config.yaml
hidden_size: 128
num_key_value_heads: 2
vocab_size: 5698
hidden_act: "gelu"
bias: "none"
init_std_qkv: 0.0322
init_std_up: 0.0322
init_std_down: 0.0
lr_mult_qkv: 0.4
beta1: 0.9
lr_head: 0.00791
warmup_steps: 217
decay_shape: "linear"
batch_tokens: 32768
doc_mask: true
Each number is 128 + 32 x the weight over its row's rms, rounded and kept within 0 to 255. Layers, rows and columns count from 0. Numbers have three digits each. The size before them is the row's rms in percent of the matrix's.

# up: layer 8 MLP up, 512x128, rms 0.158, rows 115-161, columns 64-127
# down: layer 8 MLP down (transposed), 512x128, rms 0.149, rows 115-160, columns 64-127
up115 102:086111120131142144142103156105056128190133062136139114169119142095122143139156159102194164108094051075147162150075157160063139092120096131131113108123151104142133127132134109181163101165109184
down115 106:133096126129134087118064100099088130111168141107192145160098088057136135133153128088117143082129152109169152119142144090070152155129087134144175153083150110081168123090165189136142060074153157
up116 091:130130041099108148122132134122108164082085134107138108111092084121104125127094077089094198132107083129149111145138118099123143111088116115106124112172068159115123123189086146154160104124138154
down116 091:121110067151097123155131149062149158163116074121116177098088116168152117148130037158122107135128191143118133084147118123144145130105203190117080107155089122154103109140107142112082067127107129
up117 089:162159101139086127147125141141169078118152134172109143099098101127124164096184139082131182139135120110160085147091116111120193147045113125174130133111150140186158081109095169113164162122174103
down117 075:120134100187086151100107075097137118105169131146145127097138139138180140157210131088143121184143081081109124093129184136157093143120190133159157111072164108148162077119096136101084156119164149
up118 110:083122097188146137127116068134133128105079136114150161079144096123178160113103126116097141100149152125126078135096150121100161135132058073168115132094215127183162125169146116162099090132090120
down118 106:054125193160100157102087119168171140102131095124148108091171195026143059108177087126156122109135133137107113121114136191110069100136114141142160133126120081072148140114115094113115115113143136
up119 097:126098057164133115157170170121106098111150117116170127137107088119182143132116157110114059142131134133167091112073115111145119099121152087142101089119164144148174096134148176145172067125151170
down119 090:217147114093136114218115050116184103130123091123139126128180121195105092146151108133109155175127154119093151220120182148106147106044112106099125101115161149099130141114117088123100110132170144
up120 100:098168094174114105097064159130099151096096094098123124133113171135143146131106178088100151143124124097075177152110101144071088136138115142190140087154173061161136088168105125164140111138083111
down120 097:127147192103132207119144159108095073164124120106135092153167205167144149144089138125113082163107087153136139115128065197178152165110131093098137154142150118149129173128128124108107156165131135
up121 092:116094108155130151096086127092092063177122027137161172161123159083116099040112113115118118128161070137139210146119111151143156118145132104139069090095099083133152193170163168106125093136089142
down121 092:164074124108124147075140105145107141042130117126136163153150119085133144150150175114165098158070174176131152140175163106157127129152064147145088115146163110082118115076106143144125109162177140
up122 100:074098153091105106056072119152055150120120115163210161140148144103139123144130080087124164133157100139099155118095177136082097106116172162112097109163111093087155145163184121143060069097117133
down122 105:124080154132122138083146152144134122168062085157085107168113135142147147117102111161092153171137140120131135109146080170124115125179103129166087102193137136114171063125115175032177167117103113
up123 092:114074131132074088104071127154068105156107067146150163124134116082092136139142105130155103135137078094145134153150108108052121088095169130093070041092154115093128101146173144156098142118118149
down123 091:138071159063111143024149095155139180136122098119098177166116139053127127122151165118146157112130172179157127178125140164165117127151124123096119147156152053133135161122122145117156150126120064
up124 092:082149161106137101175080062140122093055117117156148173114126130103135140108092101139117111178164128105121185203126131151132153131095067093149098097075150152111152150174131107108127116147108097
down124 099:134180176087144155182098197151181114092107121102091149109148113168121144186148197131100091113099164154145143107121130122091092112081175105150116135111093247145127127130173052108083113163148120
up125 078:108121107127124095166071180103143098187144054182136126148142195124071084032117096137119128079148073094151159129109116082142121128065156088141116079129080148126121130191160113109104098096110127
down125 086:197061157107166072148144132111074153113146132119119146119138115100087108142124109144145118158106146119135119129185163149116184120124098121076028095114124125110145128085137162135169154158121117
up126 099:088116102158127140120114174136107185104220146127136124094082130125110109116084158099149062121129126143151144165093110186130117117094109064123121108121141140146121143183157144130113189116148160
down126 093:204085138120143164099108130150149144112145151142159119188149074052107146131141119140175136168066139183160139126159117169062112110137103126177114114109092131076115147117120123120124170119106168
up127 103:148097095178028167101129100147134103136154163108100194137076142109117154132112135092058134059180156116127122167129037129102125099090142137114116148152127125179197094143128146102163188118160099
down127 096:148111196163098107136158141101143143124146141150103088105134116197126189203137107097148046149126137143164168137056136158155136134187148154141141130132112145136127070155136068076119139176096143
up128 102:121135151180183073129115140151102144116102091191173130121154131101115133163101122108147139165119146125123097075096094125144136139099092065107087135086099144101141121163073113194078098103128116
down128 092:106201141166125098135066120113207181131124150122054159135134129124127166119138139152068122092139139129128162104121131122111096130083147158173153106198141064117124113120064124137128125148135105
up129 091:141116189135158116143133090121126140075113167055118158128131097103086161164070120113148094110151111104153098138083137112140137079083157132195138103124184163156138139109073124159101114151122041
down129 088:078076054164108108119137220113107178109141137135193131150142118153170106176132117128130158126159091115066101126128164128110153143145159141132102104209105152153142110124170181118076093095094126
up130 100:086169173134102149073093166146146093156139048083155134154138095101117117098136120141095078121123137131134073179150153131167168093134121124178103152129127077133152127163165115127137054113130176
down130 098:208127146193148138104083117122112142131134099125091131101132110045174129104141094129133107142124209130077155140136120085156074140183123173160141123128132107118054188090117088095167124119157113
up131 093:094148146188040087135103170131142205146137181148177069125139074119157160124111094160078186128129159105124140126123122135121129135116104140142078179085089154092130100136102190166149130160163126
down131 089:118119086109170133087148147159073144079140104128120137107143142124116157174101143126138100137176097063089111161145149137106125131089104085181191169150148054129115089091125124149117101107117140
up132 098:136136143103109163146117184132126162074102089092134104114106140082126099152099124150151095124102096074172105148157158163136154114082180105084143109131120120135149047111138102126134090093138129
down132 109:136128152073133123082150176180147183111093107129125112156103124060121147062096113145079134153144168175102186133159132111215110127153161157120152068151117093063133012126134145115103159113103162
up133 102:100101098196169162132117145122154103126162139114180149180118216129132128083171103099118133126138113148112155117082095165102092161131075105083150079203113129129069127175132140134157116131117121
down133 114:116078142152111170096042128146129152119141127128121116128113168095094116116109125136142104175059101128130151115136089160113135101160127127072129161134101092173120180129156115168119139145132132
up134 094:148085092102148164155130110143140179109185089104135063147129111109115076161108140143096140145122130093192148096155145155137101115027126137119084163140186126091188017098156155151157145075108113
down134 090:150140122168082071069134089135103107081086105097157167093100117060142080060102176077134114168103059178072146095136125141104149072153092115117121088143159086115141161180165162116130146162101150
up135 109:133062149102104173134065149156128128173118093134113134108125155089105123090088125091107220134184124122187172191114118168161150078128120090085119129114144036149118131183148203104132095116135130
down135 091:146153082116146098137133168138188091105106133136182147159094136101107075123133179042177111065064108088144175106122084157140134112102127128158092145053140144113133133182131107175107103110074148
up136 099:074077109216112173127116090135169107134106150125099137144126110107078148124115157150126062125159093141150121124102135098093133099145146070153124140193153118107131163143103168144129105139136073
down136 104:157144114107159116160146134150067222116112141108116124117165096142092145218136093143114174089120184101141145097151136109114075125156180048076106164099121105102152105091140174127099103161072168
up137 093:053145129171120159121128168127176210099125121107120050151117183145151063073095185178190125135126088116139180108102127152138134142130048069122192144128166094117110138141147118108163122166140151
down137 101:120114144091117105174119117149050137135184103117130168052133119119092145166130136141106110145116172116095119108155144180095151136106104144135056146134103220108106160124122144163092101119116116
up138 112:118132118190125146124125115146143167162148159134119179119088151121148121115139149124062118125169162068105087111148110134089098116101090133069212082119122071184152082118105133189144117169169127
down138 101:143157198088228129114167169160111087140057097161154139123144135081112149119120183189147099138127107093150151189113154123134148095113085064127095157114106120084156065082154166101122090119117095
up139 106:105106141077151167130091090122090141143134121064169115246080119092189124171147086142155136121212118093154096091136105167174150105129063107110170153114097129147123149152129110141065079126116107
down139 116:129129135111109063083184199116147093100090123113042115110187147063137135146134093067144098152114135175133187134155104139112132133109144087146141149122131139090161194086148139172108158118159097
up140 098:120135155168135115160075165137131120122103123128155165106106124121088109104165152083167122185161104130143156077105111129172109166090132139100152046146131134127110133078093092168116106071137082
down140 100:158131082177140133133153165097178082078172139133182157103158114099148122094170114125115102143080105183103165108111137159142125149134106168098121127061145177157099118145132140120116101180096146
up141 089:133130141139121116182153169163172130146113070153099086115147116114138171129124152125117089132082115022173084101148133089148137173014164109161116108111104106135115067152106109143152111113110098
down141 099:130072132101135062079101100124114137144162149096125162152145186091119080061126128160122144142095152170062180141155122169094148097197087153098121139147140120129111179117143107126155151157121108
up142 099:142086130111140109095144144187089122164111115143150143129139161064096165124163177168196162101120158135086191154140189143110111164124158133131107096126123092135132112116186134135127138112134184
down142 109:108138130127081129137109121043156146081143147115145126153115132192164122036131135113137140163086111123089110111112108122105140089181135113129130091154101152205117182185074164134134069090089083
up143 090:064152166156096128108113110089125148152068142144226045125134145126134134157119115152184152125145128141131105150107125098074171156137135123133116072189130110180127114162135142148134100176127171
down143 087:127116113092187051130096148161060163065151165128079140095080143157096157134150136125122139170192160148102187133129095087101152082057119108115102176148148168101134110185130159140127117133131103
up144 093:066109161169091053159163139129117123156107103109149100136129113137135148119113173123156147105103100106132128122127120121126113175135112062062113133119135113188101125121121122176140100152090176
down144 086:189126188114115190056153078085134175090156133068117152141139086053113072135118159177156109128101150132139117124129164111090115136175133159167140183161173069130063160119129100102091152106108146
up145 101:126120150114127108136085157157113110105182083169120134163093165117075163109093087166131108092157109082169106122151108140141119080088128145119137109152135124095109178133193105126134131124145163
down145 103:091126115168138115195135134153068085122146103142090103106175135092080195104114122143174127142134121134112109145150058193119196106114178194135137106105132172078107152155154112102093129154124113
up146 091:042136175172151173154091152112170134120130071113197139111142152139106093101059081157094103137183127101154159103138129150125130121080091117148163112166100136090095130136158171125172124076148138
down146 091:171115142067154168122129132129105084141099144116126139126191194151118170121117163068096141158143141108123126098117139142086178194105160105103081122113150155124081147119121173187133145136120119
up147 097:154162073136117129043076083129164216114092145087136176158132112127121145073145148114108229108153155142120166158096123145111142112124120103115095101140115068104108142138136204142105141137094147
down147 099:156089111108129181126149154159141054164121089151074118184135106228140112128120109181149092148119096187052094172135129091149138100211160179130128161144127114129142147124122058071107107093188142
up148 091:112126115159128131115135126119195160102116151061158103182146145128117165067062150058050062086130109113131127072103085182172146099143116106101119110125092120081131153201092140136144083160123124
down148 090:166125147108132149099131109053129101132147097109127124157109118053161164152083087172118167181087192105110132161137176072130131090122189105156151071149143117162147160114164137100106119176105136
up149 112:111076112098096156088170147133129157145126110108170150119044082113109154161126093134110097092134102152171104126126089117101191133093151107088067124163127146092164134136162197112118151156144142
down149 111:097144141157130127136078148095140132178142119126196126062127121085122149172192174118119096115121165129130121136126168091093072064111128177165095081121061109120136098162081103094133174109164127
up150 103:120093109170066163120124135120122118159171094111192147135123113091119103119120094125157124159115091142139116127147057211134169166100155134136164118183119136118115116050113079146137087107137157
down150 116:103129105111088180152174135115188156097125115076135152114158136091162163110094137149093139089092090152159089099133122168159152097129111112097125158165047092071100088115110170094115097125141114
up151 096:117062089156132200114150096139141137081167157105128185114103152123104126106086134147166159147172114124147118111120130118128140158130072111129121125137228121153196131137136181125157119138180104
down151 105:055118128105178098142077127200120137064119169120130127148144165154114179125146136142127106095128115107134106128156156088127075147130098097121141100068122177124108128152081077119134131127039141
up152 100:092129080110032102151131119127106145146131132098116141161129087128052089125102076134119123086193082144140121190107159142065137165109104144138161131152124159186132121169179164166192114116124144
down152 096:156153126121071140107208080145200101132117078178070141140156144143125173128075124127096176098140157115190081163154091119178140132111136157171142118189114145115100188186108108157103083114174095
up153 134:124138133144109114115185095100082170168098069095148133144093069093112069158149130103140111069161103101154078152145118151151145149060135045096139136154115140131108131168115148135149158101119110
down153 146:123163159157082089082121095114153124097126107115182129110159135071133128182133131059098135052146158126104143146087088163142147135109127105091187145153110145127188107082111133131162177093156119
up154 119:119112078126087097108145077092060130123157074171161177165120133096129124084101135082153135141167085137183146173101155154075160044129121108123122099139196125144157133134125123154196092169135166
down154 121:053093134105103130078161136108046129175135112135130168157115175111099098178104136138072148153096119117112092119112086103147088186141138162117136139193118109045134135150168123111100061170145084
up155 094:095077160128112173114161105184146136146170111106177119133127149081147163061157109184072108125120146083144164164130149163081116178073142105136081143099105118133124115132188110129116057098109174
down155 089:135145187120151124142106149175143053165079142201134131126134144068122123153135117089074123118186117130144090199123172115114164111083143157155090150088102098106134084148131169095137179044093116
up156 097:129132132148109175128038143147130108198135077109157189147165203101077090047115095152106149099143128118149145163087124134086171181108121162116117123141096070135150147149185152097111100080114160
down156 092:136176109145197083121169123105126187081111125121085125094192091206133097154101123154122121098099085142139147124203057137115140094088066158115120122163081148121107155127045125163088194198055153
up157 126:109165132119081117071181115128094110103150094135152146136064131109168093139127067070099143115163149134136075169095083126158121152133127139122130101159156125105151129183144144144183158170138122
down157 119:106141116106120037114115166130073146101110116157123154143127139149132138079106117112149177119132123129051154155170146147157067143073118150108156074176183050099143126139125163071115172161167151
up158 111:155129109140166148134088111126101115170135124147171180084088173112125082051128138117177175115132046147155120151128125108063145165106128058072172102161172123147100122130098136120119174128119134
down158 121:123118096087123095135084120177115107109131141057143093117180147161166094147136142139193058129088117120160107161107136158118141097235149123125133137113151115090155196148147117060086157168131128
up159 096:107098146137096172122141103166137186138157073118149115143147082111138159153081176108127149099128146073179081085143114170106129168072106109085149158087128136166166053127142134131126145130140122
down159 094:110133143183133084118080121110124124144134165089124175088116123201160096142169127119126156133116148151029175147164096099113151151160167108123145146052106137169133159165089122125141144139088121
up160 105:123050068097145074123135070142080125095123162135169103140101146103139167126075159105086128146198129121128095164121137126111164130125137106103120134113217116172159156163182160161089087195108148
down160 103:145069178149078190110093161088130137135125132116134148142088159061137156120171106119140187115177100106161104095171147098146082156176112211164105131116145120129104190121138151190100138124179130
up161 095:096104070175081131142113087128102117114204135117137114179144184116062119095119101110102102138125130112155123133112072159158154150069068139159142182202170140121151080114162147111182112123162130